Part of a small language model's weights: attention and MLP in parallel, 152M tokens.
Each number is 128 + 24 x the weight over its row's rms, rounded and kept within 0 to 255. Layers, rows and columns count from 0. The size above them is the row's rms in percent of the matrix's.

# layer 5 MLP down (transposed), 384x96, rms 0.22, rows 69-104, columns 0-95
size [ 97 117  87  97  90 108 116  80 103  89  72  84  84 128 101 127  82  99 108  84 109  94 120 141  81 106  97 112  95 121 122  82  83 114  86  84]
[[149 117 156 165 111 111  93 133 173 112 102 140  96  99 140 122 161 111 126 114 180 121  75 148  80 155 140 142 152 101 125 161 123 163 126  82 120  98 160  85 135 137 161 106  84 136 130 168 141 109 139 163 141  93 146 175  91 140 124 148 123 129 120 148 136 136 111 137 124 134 152 130 132 150 128 119 122 114 132 115 164 125 101 141 139 101  75 113 109 131 136 104 111 144 110 169]
 [101 107 110 135 131 169 106 132 117  90 158 115 116 162 130 133 114 123  90 142 138 108 119 143  96 129 118 148 120 141 161 122 118 114 164 112 135 146 132 156 112  72 101 168 170 125 198 126 125 104  94 115 138 127 114 137 147 157 145 149 145 152  94 131 130 156 133 113 120  77 147 121 148 112 153 141 105  81 145 123  41 102 167 130 114 147 142 151 129 143 140 131 126 118 122 138]
 [148 107 166  90 104  65 123 150 115 123 146 140 153 149 123  95 150 105 131 128 129 101 147 138  85 153 121 153 175 129 133 137 136 126 167 110 132 112 144  92 144 164 147 103 123 117 109 134 109 177 110 140  88 144 178 137 142 140 154 136 124 115 135 131  67 140 128 116 128 146 127 129 128 123 141  65 125 118 148 165 109 128  73 144  93 148 107 166 121 121 112 135 155 120 128  90]
 [127 151  72 140 140 131 111 128 155 105  79 143 135 143 129 132  88 114  86 155  66 102 133 104 129 104 139 152 124 125 128 128 106 158 145 129 129 150 106 138 139 107 133 158 111 150 165 144 150 150 147  87 140 101 106 125 127 136 136 114 107 163 141  92 144 165 132 179 138 136 102 145 140  77 107 125 104 148 119 128 121  72 144 149 158 132  78 133 172 114 144 115 127 107 150 165]
 [141 109 166 136  82 109 155 116 137 107 164 144 139  85 144 108 141 149 134  90 111 119 100 148 125 123 147 158 111  91 144 123 121 149 153 110 153 115 131 118 128 189 136  98 125 114 178 122  84 160 150 115 146 125 168 140 132 139 160 137  89 139 140 116 118 152 152 139 134 140 127 126 131 128 116 154 138 173 102 113 106 130 108  98  68 100  68 135 124 133 112 113  90 171 106 134]
 [141 104 164 105 109 143 147 124 102 139 134 142 128 147  96 151  94 157 133 129  86 112 144 148 115 141 113 162 153 106 116 166 136 114 137 143 108  89 130 118 116 153 136 179  92 135 158 134 124 120 145  77  97 103 132 109 160 108 141 134 174 152 147 155 120 130  99 153  99 126 129 144 123 173 119 138 170 121  96  81 121  97 136 129 145 128 142 111 141 114  72 114 190 100 104 148]
 [121  93 171 153 136 158 128 123 119 142 128 118 126 129 133 159 161 110 109 131 114 136  86 146 127 171 168 127 133 123 141 134 121 113 161  98 132 120 151 157  98 153 105  74 133 114 139 166 110 144 177 104 160 137 124 149  84 143 126 133 119 134 133 140 161 120 118 150  89 140 134 155 130 114 154 124 101  93 122 160  61 128 106  90 123  90 111 112  92  94  96 155 158  98 144 151]
 [144 120 117 107 122 140 126 149 110 116 149  87 131 110 100 117  91 121 134  81  99 116 188 153 127 129 145 175 122  97 105 110 106 166 108 172 144 107 128 126 132 137 158 147 167 122 154 122 116 135 124 126 135 114 159 105 117 126 135 111 161 141  89 119 174 121 136 162 120 133 136 114 123 139 109 129 156 120  87 115  89 141 144 112  88 168 125  79 114 142 151 131 188 178  99 116]
 [157 135 135 126 130  77 124 124 118  85 185 119 138 108 126 150 138 157 135  81 154  90 126  90  94 125 107 151 144 105 123 133 113 147 143 126 111 136 151 100 107 160 103 101 102 128 127 137 122 140 152 157  54 122 117 110 117 108 151 142 135 106 126 120 136 156 124 106 140 145 116 112 165 111 111 164 139 156 144 110 198 121  97 128 100 113 196 127 138 117 151 155 119 119 126 143]
 [133 124 138 101 124 147  83 136 148 112 168 122 158 149  90 102 133 137 152 172 125 118 140 119 119 165 135 125 146 114 121 142 130 116 137 153 135 108 109 139 113 110 131 126 148 103 146 120 141 115 104 109 244  84 160 151 143  91 121 116 158 127 113 147 130 104 144  96 114 131 142  96 104 139 120  95 121 118  93 117  60 147 158 120 147 136 137 130 131 121 134 134 170 124 108 142]
 [127 123  83 163 104 130 127 128 130 134 124 102 140 122 103 106 158 133 150 154 125 137 105 126 133 130 159 136 129 140 149 129 183 122 114  93 117  97  94 150 125 111 137  99 103 130 111 165 116 126 133 122 173 149  88 123 148 124 144 122  96 121 101  97 109 123  82 131 154  78 144 152 141 183 143  99  92 133 162 137 136 156 153 141 117  99  49 123 141 151 126 126 130 168 164 156]
 [134 103 123 139 101 146 136 116 116 150 131 117 156 154 114 126 128 120 138 152 152 125 133 111 159 159 129 127 157 133 142 133 192  79 150  84 152 112  83 106 112 121 143 120 133 133 122 125 118 157 136 157  68 153  80 175 148 165  96 114 104 121 119  76 119 109 133 104 112 133 122 175 137 114 145 100 119 169  98 139 129 101 115 112 177 121 134 156 117 123 144 126  96  81 138 113]
 [131 139 101 146 119 109 139 103 106 131 111 121 120 136  78 161 111 139 126 132 126 121 165 147 111 138  91 113 143 150 117 125 147 126 104 141 130 143  75 156 112 105  82 133 113 174 157 108 150 148 102 149  95  82 119 121 139 115 103 138 130 189 122 129 131 117 129 129 130 107 108  78 138 157 117 154 146 180 135 115 184 141 150 153 107 157 159 147 100 101 180 145 136 104 110 101]
 [108 102 160 159 120 161  80 102 101 151 163 134 140 145 105 117 118 142  84 140 126 160  99 109 144 125 165 118 124 113 168 110 143 107 131 124 128 143 105 125 122 134 116 114 113 168 130 149 109 121 134 153 172  99 140 135 103 103 165 125 130  64 147 173 127 133  60 141  90 119 133 130  88 125 128 166  96 115 116 153 125 154 162 113 106 142 110 150 155 119 163 102 113 115 122 145]
 [154 136 137 112 106 103 137 131 133 160 123 140 126 166 103 116 151  95 142 137 168  96 149 121 139 165 124 144 147 131 142 124 190 156  87 146 131 180  84 138 122  84  87 143 124 101 144 158 136 117  93  92 109 144 116 136 115  95 139 128 153  85 117 145  82 108 108 108 143 130 145 108 117 130  87 157 124 126 113 122 128 128 144 137 155 114 140 169 143 135 135 144 182  90  85 126]
 [127 126 103 165 149 130  98  92 125 122 128 121 152 114 154 103 129 118 111 111 116 143  54  93 130 158 130 116 139 105 155  86 162 149 119 149 113 153 176 117  87 135 101 121 117 143 168 145 133 130 123  95 172 129 127 131 133 125 111 169 143 109 139 107 124 134 158 107 123 144 150 122 156 115 149 138 130 143 116 131 128 164 173 132  63  85 130 133 119 154 135  85 100 103 112 177]
 [ 97 118 109 134 149 108 120 142 129 110 137 136 129  79 123 170 134 179 164 149 103 109 121 135 138 113 120 116 118 155 149 103 138 156 116 152 126 104 135 127 102 139 133  85 154 164 130 126 127 137 146 164  95 124 123  91 142 107 153 107 110  94 124  85 161 148 141 132 129 153 137 150 120 128 109 153 128  80 202  93 154 112 149 110  85 101 126 135 125 120 161 123  69 164 106 145]
 [132 180 109 157 120 141 157 145 147 113 127 139 111  97 152 117 102 127  82 124 124  92 119 150 154 122 126 157 152 152 141 118 107 106 146 138 114 133 115 147  96 121 129 109 141 124 106 114 147 152  89 137 133 102 143 166 114 131 134 177 110 137 122 145 127 121 105 117 145  84 157  72 115 143 111 150 127  81 183 100  77 109 133 131 163 145 116 139 134 127 191  88 122 125 176 139]
 [ 91 121 118 114 116 132 161 169 126 161 109 127  94 143 130 157 129 108 129 164 112 119  99 121 109 157 136 125 149 167 163 148  66 138 112 132 131 183 140 150 147 160 158 145 130 117 122 128 125 113  86 130 145 117 105  80 141 133 115 113  85 164  82 129 116  91 111 174 141 164 151 110 138 137 110  96  76 152 162 125 115 161 107  92 137 141 111 134 123 110 126 122 128 150 126 103]
 [149 164 146 106 151 115  94 133 137  80 122 154 109 145 104 130 160 147 132 163 105 115 162 131 125 177 123 151 141 153 138 125 143 152 123 106 114 119 153 180 126 117 103 120 172  82 136 166  77  89 106  92 125  97 141  87 118 101 146 127 143 134 137 109 128 130 144 160 122  68 103 133 127 165  88 126 143  96 133 125  99 121 135  98 145 146 123 103 165 143 122 121 154 119 154 146]
 [100 140  52 142 118 125 127 132 150 133 144  82 138 124 160 110 136 123 135 164 130 146  97 124 127 150  99 160 126 135 118 161 105 100 108 132 174 109 108 119 172  96 141 121 164 161 111 110 113 148 143 153 127 142 168  72 161 108 128 142 139 141 108 108 122 107 144 129 133  87 122 116  97 111 113 153  89  83 126 132 147 104 181 160 116 115 131  87 130 145 143 105 134 164 138 141]
 [157 130  97  82 116 111 120 126 144 107  97 124 113 100 158 117  91 113 138 156 159  82 154 111 139 124 155 154 148 151 173 113  88 142 147 136 120  85 155 111  94 138 178 139  94 141 153  94 120 121 112 117 141  98 135  95  94 135 147 146 124 180  96  77 154 129 140 113 152 143 154 133 162 132 158 167 119 139 132 119 109  86 118 124 112 134 100 134 143 145 154 116 145 140 159 112]
 [158 135 162 121 118  97 143 103 121 134 150 156 147 124 112 125 151 108 151 151 176 110 123 142 162 142 135 129 156 169 120 127 144 130 107 109 103 109  99 160  96 120 108 123 136 104  81 121 125 110 152 129 102 127 126  81 105 108 135 153  85 177 186 153 107 146 140 139 136 127 118 132 146 116  51 167 108 103 139 145 110 136 141 110 107 136 159 159 142 112 153 122 122 113 110  75]
 [107 129 107 147 123 144 106  89 148 132 129 143  94  96 117 133 160 120 133 136 134  95 149 101  59 133 103 100 140 118 126 122 139 127 153 163 146 131 105 132 138 129 124 103 146 115 166  91 110 127 106 139  67 134 139 117 157 126 139 115 121 128 108 118  74 126 143 146 112 178 113 166 135 125  66 141 133 130 166 140 147 123 149 120 148 133 156 168 186 117 156 151 165 131 116  87]
 [159 138 104 143 122 101 129 123 115 149 125 112 115 123 142 145 141 103 130 101 145 181 120 135 140 156 172  78  82 136 133 156 128 128 145 139 129 108  92 167 115 164 127 105 132 154 109 158 150 148 136 158 118 129  67 165 128 142 120 102  87 115 105 108 184 117  97 138 119  86 143 124 123 116 102 133 154 136 128  94 132 146 102 159 167 110 109 138 105 110 116 157  85 159  97 149]
 [122  91 114 119  91 111 167  95 128 164 137 156 131 105 137  72 148 127 134 126 149 160 148  78 124  99 125 149 133 150 159 119 201 111 106 133 144 117 128 120  93 163 121 126 122 141 168 124 168 143 158 149 115 123  74 140 110 144 109  86 146 150 143  82  77 130 144 131 134 148 118 144 129 151 147  98 127 157 114 137 172 137 113 135 122 109 119 121  97 120 108 138 121 113 100 158]
 [148 132 152 108 146 160 116 136 125  92 111 115 148 147 125 167 126 110 132 126 160 107 151 116 106 166 129 101  99 121 127 124  84 145 134 117 190 116 121 196  89 145 114 157 161 125 130 139 148 125 132 144 138 158 143 121 124 101 150 127  99 106 141 140 137 147 109 160 108 144 122 137 105  88 101  94 171 123  87 104 103  95 128 139  92  69 132 129 122 158 105 165 169 139 111 138]
 [150 149 112 122 100 112 133 124 134 120 125 128 151  86 119 117 135 179 104 137 103 156 181 118 111 108  96 131 174 138  77 119 154 137  90 130  85 144 127 152 112 134 119 128 118 147  83 123  96  90 148 123 135 115 111 136 149  92 150 117 144 131 153 154 139 115 127 146 108 131 115 139 134 122  96 120 138  81 181  97 192 139 147 118 171 158  97 146 111 151 163 153 113 100 134 139]
 [114 124 114 118 110 165 153 118 134 127 136 139 113 131  98 155  95 138  81 121 131 168 139 123 123 125 160 138 130 106 154 175 125 108 138 102 113 112  95 146 176  71 173  88 153 173 111 114 111 127  96 128 157  90 116 161 117 122 106 125 118 148 109 116 152 113  66 125  92 142 151 147 115 166 146 126 102 154 147 114 129 128 132 114 133 123 142 170 163 129 146  80 113 165 132 131]
 [143 150 147  97 118 115 152 102 112 128  92 153 161 105 148 143 138 150 145 123 133 145 149  88 109 121 106 130 165 122 123 145 110  84 139 152 121 166 134 134 161 169 136 116 100 125 129 120 135 172 119 143  63 151 139 179  89 157 131 146 114 126 134 138 104 125 133 115 120 111 164 115 112 150 151 117 104 132 140 103 142 109 117 108 136  91 176 129  72 125 109 135 133  75  77 162]
 [132 107 122 120 135  74 145 113 141 124 114  87 117 104 134  95 113 115 151 107 112 129 169 117 121 167  67  96 170 153 132 114 140 157 120 132 164 144 133 142 148 112 145 137 151 153  97 152 144  94 134 134 137 153 120  99 138 108 155  93 163  99 103 128 134 129 113 101 138 154  69 158 161 112 124 132 146  91 134 129 160 123 161 139 108  98 139 173 157 165 132  99 153 138 139  90]
 [103 145 141 147 126 181 150  96 139 137 153 133 128 166 101 133 115 125 107 133 128 162  92 144 105 144 191 192 104 155 135 127 134 118 157  71 101 112  87  94 144 112 127 157 105 114 139 117  84 161 134 146 154 115 172 142 139 134 119 114 116 132 117 135 119 132 106 158 129 118 108 112 126 115 150  94 123 108 155 135  77 105 140 100 147 143 113 127 126 175 112 100 162 104 131 141]
 [183 129 166 138 138 154 110 101 164 103 145 124 131  89  69 138 180 114 158 127 116  85  74 108 141  56  99 152 141 130 127 136 147 152 112 142 126 109 119 154 107 149 119 126 138 148 118 130 144 128 133 109 104 137 151 139 152  92 144  93 129 145 104 110 111 150 120 164 111 131 121 181  95 100 110 125 137 146 103 142 169 114 132 120 145 116  98 132 129 156 117 161 143 108 116 120]
 [ 70 179 130 124 170 117 123 106  92 110 170 120 138 151 110 120 134 154 144 146 120 129 133 118 165 119 133 197 151 150 115 133 121 105 113 152 164 152 139 129 140 104 146 136 126 125 180 106 117 111 117 150 126 125 138 168 129 116  97 124 144  88 126 147  96  88 133 108 100  93 105 102 143 144 129  73 138 120 131 114 100 106 147 168 115 163 126  91 153 123 140  79 121 122 148 127]
 [125 140 138 108 126 106 143 135 153 142 102 121 128 150 124  95 137 108 140 159 156  77  75 109 158  88 151 109  99 106 133 154 135 133 143 110 128 124 122 120 126 170 169  97  53 124 162 125 144 127 178 123  84 113 110 132  86 133 114 137 151  95 151 123 128 148 166 135 132 165 172 124 154 163 130 109 181 119 105 125 143 127 100 116 133 115 128 117 113 165  95 113 124 109 139 127]
 [ 89 170 133 118  87 133 140 161 127 149 165 125 119 131 123 113  71  97 159 119 161 161 158 114 130 143 106 153 128 131 141 123  98 155 112 141 125  95  69  91 135  95 140 116 104 126 113 122 176 124 129 137 166  97 130 127 106 127 100 115 122 105 124 111 157 119  97 129  60 156 135 140 143 109 126 147 129 118 144 125  95 138 166 122 122 134 125 152 138 150 165 104 177 126 119 174]]
# layer 5 MLP up, 384x96, rms 0.222, rows 70-105, columns 0-95
size [109  95 100  93 107 104  76 100 106  83  90  83 119 103 122  87 107 110  94 115 107 109 119  84 108 102  99 106 112 102  98  87  99  91  99 100]
[[103 165  70 101 104 134 100 148  97 102 149 142 147 129 154  86 116 161 134 116  91 133 104 160 122 100 117 119 130 151 129 107 108 139 144 156 145 137 139 115 111 117 107 151 126 124 167 159 162 133 160 112 124 179 152 148 125 105 136 138 153  77 126 109 145 154 150 118 187 123 141  88 167 115 131 117 135 115 105 100 129 120 112 110 108 162 132 121 116  74 112  78 118  99 146 141]
 [131  81 115 129 161  86  92 115 122 164 122 150 110  85 113 142  57 130 117 101 128 131 147 140 133 146 146 102 127  89 119  76 140 141 159 115 120 139 135 110 156 163 150 116 137 124 120 111 118 157 123 131 106 149 166  89 129 128 104  84 142 133 134 171 123 135 142 157 143  95  74 137 146  98 166 149 118 108 141 141 130  93 142 153 112 136 146 124 158  98 121  96 160 122  89 129]
 [123 124 131 115 112  80 107 171 122  82 131 106 145 115  85 113 102 107 122 155 182 123 136 124 133 121 122 152  76 128 134 113 122 146 139 177  99 108 107 109 137 136 144  82 112 116 127 145 147 110 157 104 116 159  97 136 109 157 139 103 116  49  95 121 161 115 157 129 143 142 151 152 167 125 138 107 123 126 116 165 151 142 150 142  74 126 162 134 138 135 104 119 133 135 147 107]
 [146 158 128 146 157 108  94 121 153 133 105 122 116 105 135  84  81 139 124 115 151 125  95 155  95 127 114  90 151 143 122 142 121 139 132 106 132 126 155 125 176 132  81 156 157 135 179 112 138 103  96 111 119  99 128 100 119 124 109 146  89  88 145 130 110 138 113 115 139 105 109 122 119 162 131 153 104 118 114 155 125 172 198 157 151 174 139 143 134 123 117 131 146  84 174 131]
 [ 89 100  85 138 120 160 112 162 127 108 122 146 104 161 152 138  90  65 155 153 170 131 126 135  99  83 163 109  90 121 134 140  83 157 130 145 149 127 136 126 127 121 108 193 120  94 151 126 146 159 142  72 125 147 131 108 101  89 158 122 115  76 120 120 156 123 146 126 112 126 142 114 151 114 105  99 144 121 124 134 161 128 143 125 149 139 145  97 118 144 116 145 132 103 125 112]
 [ 99 169  87 164 103 103 130 148 102 161  97 146 121 133 147 122  98 161 115 173 137 156  98 136  89 131 164 160 133  83  64 136 105 161 109 129 106 155 144 110 122  98 110 121 108 106 136 124 155 124 154  97 124 165 150 112 140  93 104 127 133 166 146 149 136  85 109  90 121 137 119 115 134  95 160 131  93  85 130 150 135 122 125 141 139 162 141 140 131 133 148 140 141  95 121 112]
 [105 116 157 133 115 127 148 127 130 127  91 184  86 170 151 166 154 138 108 156 150 157  71 113 116 158 122  99 133 138 176 126 135  94 152  93 115 109 101 158 104 149  87 101  69 158 130 111 141 129 161 118 130 133 145 150 141 105 106 115 139 115 141 137 115 128 123 115 127  88 128 121 114 108 139 140 114 130 150 100 189 160 112 145 137 109 125 153 137 120 113 121  95  98  88 125]
 [179  99  92 125 124 135 146 165  88 109  88 122 103  99 161 151  95 137 130  81 104 149 126 141 134 118 132 129 118  85  93 132 100 160 130 131 129 137 132 158 113 140 153 168 171 141 117 149 173 115 114 103 121 133  86 162  97 147 109 120 125 108 124 112 126 154 126 116 138 109 153 121 148 120 117 152 142 152 135 156 161 196 123 134 101 175 128 138 105 101 108 119 151 125 167 110]
 [155  84 146 153 125 140  87 147  88 142  50 127 139 161  90 134 123 146 106 130 110 149 120 129  80 114 131 129  91 147 122 129 116 134 120 155 168 112 138 137 141 103 127 154 135 129 117 151 117 136 150 114 125 138 149 138 125  85 129  72 158 123 157 152 124 108 128 120 120 168  88 129 103 195 161  95 129 124 107 135  99 147 130 134 122 145 147 116 142 105 100  99 177 128 134 118]
 [ 97 112 158 115 143 142 141 109 163 115 148 133  74  81 158 120  97 132 145 122 172 139 150 164 111 108 131 151  61 139 114 157  80 114 153 125 120 145 130 118 138 122 138 150 145 129  97 137 156 147  92 104 125 102 117 172 125 170 134 125 160 140 150 137 168 144 105 108 116 180 106 106 151 141 158 126 122 142 110 100 156 138 100 147  97 136 131 116 103 151  99 100 114 118 126  90]
 [ 99 105 108 168 148 115 143 113 133 123 113 168 106 105 146 144 104 140 104 132 107 118 122 143 114 112  94 105 124 107 131 146 123 127 160 138 137 152  87 136 141 130 117 100 123 129  86 121 187 136 126 122 135 125 141 109  84  98 134 107 170 118 160 149 120  45 143 139 141 144 100 100 128 169 171 184  99 143 152 117 136 144 136 150  80 148 122 114 115  91 111 123 135 106 147 157]
 [152 121 104 116 130 102 133 120 144 178 151 137 151 134 145 156  97 119 103 134 148 189 138 105  90 131 124 137 123 146 122  77 127 146 149 138 145 125 113 150 131 121 170 134  96 131  95  90 124 103 169 121 109 176 119 147 158 103 131 175 125 103 106 137 152 151  98 131 154  67 116 125 138  96 111 107 128 108 132 104 133 178 108 118 165 123 144 181  97 126 129  99 115 115 148 132]
 [156 125 152 134  99 176  97 153 141 145 148 102 119  74 171 128 129  83 116 140 108 107 168 140 115 126 165  84 119 126  97 130 133 134 118 148 140 142 133 123 144 127  98 105 125 135 157  93 147 136 115 143  79 111 114 154 128 151 131 127 112  48 122 176 145 128 134 131 108  80 108 112 119  97 136 137 170 114  96 139 143 132 146 121 122 146 180 144 136 133 148 122 138  97 115 100]
 [137 129 109 143 120 131 109 143 104 133  58 135  91 113 145 147 115 146 134 117 102 116 152 136 112  57 126 112 111 112 123 171  73  89 124 156 119 119 172 115 123 135 107 125 134  92 142 143 155  94 153 108 104 153 148 157 128 140  98 149 118 109 157 101 132 149 202 123 144 133 154 114 137  77 127 133 156 141 114 166 136 129 123 148 116 143 150 151 116 128 133  88 147 119 105 120]
 [ 92 119  96 116 145 109 135 145 111 133 141 113 149 103 149 126 117 169 138  96 142 150 124 114 125 102 114 145 118  89 121 154  96 161 177 137 128 156 177 162 122 141 117 166 144 113 114 113 186 112 117 122 104 110 147 182 122 120 101 131 107  90 127 105 127  97 136 108 122  76 137 142 154 120 165 135 114 123 113 121 170 148 163 130 135 158 145 101 152 114  96 107 103 114  79  88]
 [125  89 146 137 127  96 167 103 135  98  91 172 137 125 145  94 106 130 131 167 135 122 127 132 125 131 159 176  84  92 122 111 133 168  95 141 137 152 102 125 102 131 151 126  93 148  99 112 132 148 106 154 122 125 170 137 120 134 120  90 135 140 153 133 101 133  89  83 120 158 106 149 112 186 127 108  99 156  93 120 153 100 123  96 135 131 154 147 160  75 133 106 117 113 134 136]
 [ 74 106  77 122  97 155 122 156  97 108 122 137 123  96  98 120  71 140 123 141 133 130 141 150 127 112 142 154 102 127  97 127 102 141 131 148 143 119 160 122 142 123 131 125 141 118 138  78 139 158 129  88 118 129 125  97 118 129 166 141 161 114 155 142 178 181 163 144 155 112 111  94 125 119 121  82 166 167 151 140 136 140 133 111  89 152 143 163 127 123 134  89 147  87 144 128]
 [122 110 124 123 107 104 137 160  80  99 111 129 139 106 135 137 144 135 134 120 114 118  86 168 139 149 131 159 157 123 135 113 132 121 125 133 162 200 143 120 119 106 118 142 124 124 138 151 141 105 131 124 115 118  96 111 177 136 109 121 138 109 144 137 164 151 109 127 134  74 145  83 108 121 149 156 161 111  83 154 156 115  80  64 138 149 156  73 137  98 138 138 160 111 112 132]
 [170 137 165 181 125 134 122 158 132 124 111 101 131 129 141 145 116 147 130 101 105 162 144 149 106 126 128 135 113 126  86  93 131 153 142 105 102 113 179 170 129 151 139  88 119 114 117 114 158 130 120  80 121 149 145  87  95 106 130  98 146 109 115 127 154 133 167  97 103 135 139 163 143 111 139 129  82 109 110 135 146 144 120 133 153 144 142 149 128 140  83  79 192 111 138  99]
 [117 129  85 175 136  88  98 151 155 117 129 140 146 151 118 157 103 107 106 147 145 179 133 124 116  96 138 134  98 135 146 114 100 106 125 136 126 155  97 137 125 107 148 138 112 119 119  84 142 138 109 140 140 117 140 113  64 128 112  90 129 129 148 158 147 140 118 138 166 125  70 123 132 129 107 191 137 109 114 117 175 151 162 152  85 147 149 114 158 109 123 146 105  78 133 128]
 [171 123 151 114 124 127 109 114 131  99 113  93 102 111 130 153 130 133 128 142 105 138 136 137 141 136 116 186 161  91 141 162 120 124 106 150 171 167 171 111 104 130  97 138 166  84 114 174 149 134 107 100 119 138 124  93  95 118  86 128 133 127 101 149 148 132 156 144 131 110 125 111 149 133 110 162  96 132 138  56 164 158 108 110 146 160 141 125 107 130 100 126 105 106  87 133]
 [161 151 139 116 109 119 102 197 128 109 131 134 109 126  99 139 124 145 104 151 117  92 135 158 164 101 138 129 137 104 101 128 170 137 122 143 171 129 125 137 123 100 130 130 130 131 125  79 166 137  91 102 112 145 115 125 104 115 144 107 128  90 172 113 143 118 146 132 184 121 146  86 134 106 137 131 149 174 124 150 149 107 111 101  81 132 151 155 122  97 105 101 178  99 109 157]
 [122 112 107 160 134 142 126 100  83 153  94 129  83 131 152 136 131 132 105 149 128 116 155  96  64 143 115 143 111 150 120 136 109  95  97 185 175 146 103 129 159 130 110 104 141 146 154 134 117 138 155 138 124 106 141 159 130 146  84 134 169 144 156 112 125  88  86 128 154 159 102 128 139 174 111 107 119 132  89 134 161 133 148 121 132 169 155 123 130 115 109 150 133  85 145 145]
 [129 133 123  85 147 126 130 157 133 110  66 107  82 104 104  85  99  91 135 131 124 120 146 122 146 122 111 115 114  91 116 147 144 170 114 153 134 141 119 106 151 153 117 150 172 124 114 102 174  81 111 154 132 155 156 125 143 160 169  91 145 121 149  96 132 107 150  88 108 118 152 139 143  93 127 161 110 157  95 111 167 128 154 131 124 153 161  86 118 145 133 138 125 133 141 151]
 [120 124  81 131 147 125 122 160 109 125 106 116 143 140 139 139 131 147 148 141 134 134 150 103  90 112 133 157 151 140 103 103  80 162 152 120 110 132 168 148  88  70 112 159  70 109 137 134 116 123 137 118 101 157 142 164  89  98 143 144 143 161 145 118 174 135 145  99 183 104 147 100 141 133 114 133 145 165 121 120 143 120  95 116 137 134 147 112 132  89 113 100  99 129  91 171]
 [107  98  89 122 124  99 153 114 147 124 138 126 111 118 146 100 101 138 126 124 126 104 119 116 153 147 136 114 109 146  70 126  98 129 160 147 143 141 141 181 118 156 143 118 143  71 146 106 119 115 135  88 115 137 147  80 132 155 158 144 156 119 151 122 151 129 152 128 145 150  82  91 187 166 119 122  63 120 119 116 128 113 113 122 115 144 149 134 111 142  90 125 189 120 137 107]
 [123 121 149 125 141 175 120 134 118 103 113 113 147 120 121 125 119 152 130 126 128 124 112 165 109  78  85 118 103  91 116 157 109 111 160 109 182 128 129 155 129 131 117 175 103 103 168 120 141 132 120 131  95 127 149 188 171 159 145 131 130 145 127 129 142 152 203  94 159 118 119 106 135 107 116 100  98 149 104 123 104  84 135 134 102 159 161 152 153 131 120 114 136 118 145  98]
 [134  86 158 115  62 185 108 154 129 143 157 144 127 114 163 135  98 123 118 135 115 154 132 138  94  81 151 105 141  96 112 109 122 150  82 135 137 127 131 141 104 136 155 104 123 162 149  99 128 150 111 127  91 108 169 129  87 117  93 121 117 114 132 181 113 168 163 127 123 127 120 129 130 128 130 201 138 114 109 136 140 151 135 138  96 138 140 145 134 109 110  92 115  94 136 134]
 [148 116 117 123 152 149 137 127  87 110 134 149 140  72 146  82 170 137 127 136 144 157 146 137 127 125 121 158 125 115 138 103 118 115  91 153 153 145 126 149  68 133 131 160 128  87 141 152 133  84 101  83  84 106  90 151 138 116 104 141 147 125 118 130 118  90 113 121 121 147 137 114 178 153 127 143 158 174 107 128 145 152 138 101 121 143 153 153  81 109  78 134 152 140 120 106]
 [117 143 104 136 120 123 136 145 139 108 112 108 118 132 105 136 111 177 130  99 129 127 110 130  93  96 135 133  79 153  66 152  99 133 125 170 133 154 125  83 126  83 140 127 102 107 152 150 173 133 150 138 103  97 134 133 124 131 114 113 111 124 134 125 111 140 138 119 153 139 109 121 169 123 145 117 162 131 134 137 143 207 187  94 117 176 153 140 122 136 104  91 136  85 130 145]
 [102 119 123 142 141  83  92 145  65 125 117 149 159 133 137 118 115  96 125 129  83 105 116 134 102  83 141 104 111  99 100  98  83 115  94 125 134 156 130 159 163 138 155 151 113 138 141  62 117 163 116 110 120 152 168 162 112 116 128 139 128 157 127 115 117 103 184 141 154 150  80 135 160 114 114 160 112 126 115 125 139 143 147 148 133 123 126 126 162 105 118  93 143 114 122 113]
 [131 105  99 113 147 114  85 130  85 109  72 124 109 127  88  96 147  92 141 132 152 161 143 114 151 153 119 135 134 148 105 138 145 174 158 108 162 164 135 139 142 117 129 165 110  85 108 150 119 186 102 112 112 153 126 134 173 123 122 127 160 134 134 112 116  96 140 159 141 145 131 106 103 128 115 122  98 101 129  91 165 129 120 132 110 130 148  86 107  95 115 181 114 143  99 116]
 [119 139 111 147 124 159 140 154  79 131 172 115  84 128 105 124 123 121  91 136 156 135 131 127 116 119 142 119 124 133 116 111 121 196 129 155 150 145 107 104 125 118  80 126 125 113 139 136 126 105 109 159  98 176 142 131 134 134 132  57 147 139 174 145  96 117 135 118 139 145 133 149 117 148 162 170 130  79 142  73 169 150  76 154  99 135 144 133 142 124 130 115 140 107 127 117]
 [130 125 152 117 131  80 119 150 133 114 108 151 132 137 151 143  99 123 156 116 131 126 149  87 130 185 147 114 122 159  96 115 129 145  93 135 158 126  92 133 166  96 123 158  95 125 133 118 133 169 127  70 102 122 144 174 129 130 152 144 148 157 125 142  90 108 117  91 159 135 162 126 132 152 111 103 132 114  95 135 122 134 113 168 107 182 152 109 100 124  93 133 118 118 172  82]
 [108 140 113 116  54  88 136  98  86 108 137 114 115 141 130 146 110 140 129 109 143 184 131 137 155 145 127 138 107 117 116  72 130 145 100  98 133 119 156 187 119 112 137 125 133  97  80 118 160  74 117  99 115 112 110 130 170 134  95 134 133 117 127 123 145  84 128 129 163 130 142 111 128 167 126 115 150 146 108 138 144 163  96 122 110 142 138 132  85 172 127 134 153 114 139 140]
 [126 140 104  83 163 106 125 110 112 120  96 126 105 105 119 111 136 164 143 141 137 146 149 179 138 101 159 113 105 106 105 152 136 112 147  89 167 182 161 114 120 117 150 102 169  94 159 140 132 128  91 126 107 154 107 129 155 126 113  97 128 122 156 121 163 109 150 106 149 143 139 129 124 111 144 155 102 147  98 119  93 167 116 136 130 176 136 123 111  89 101 136 193 104 131 112]]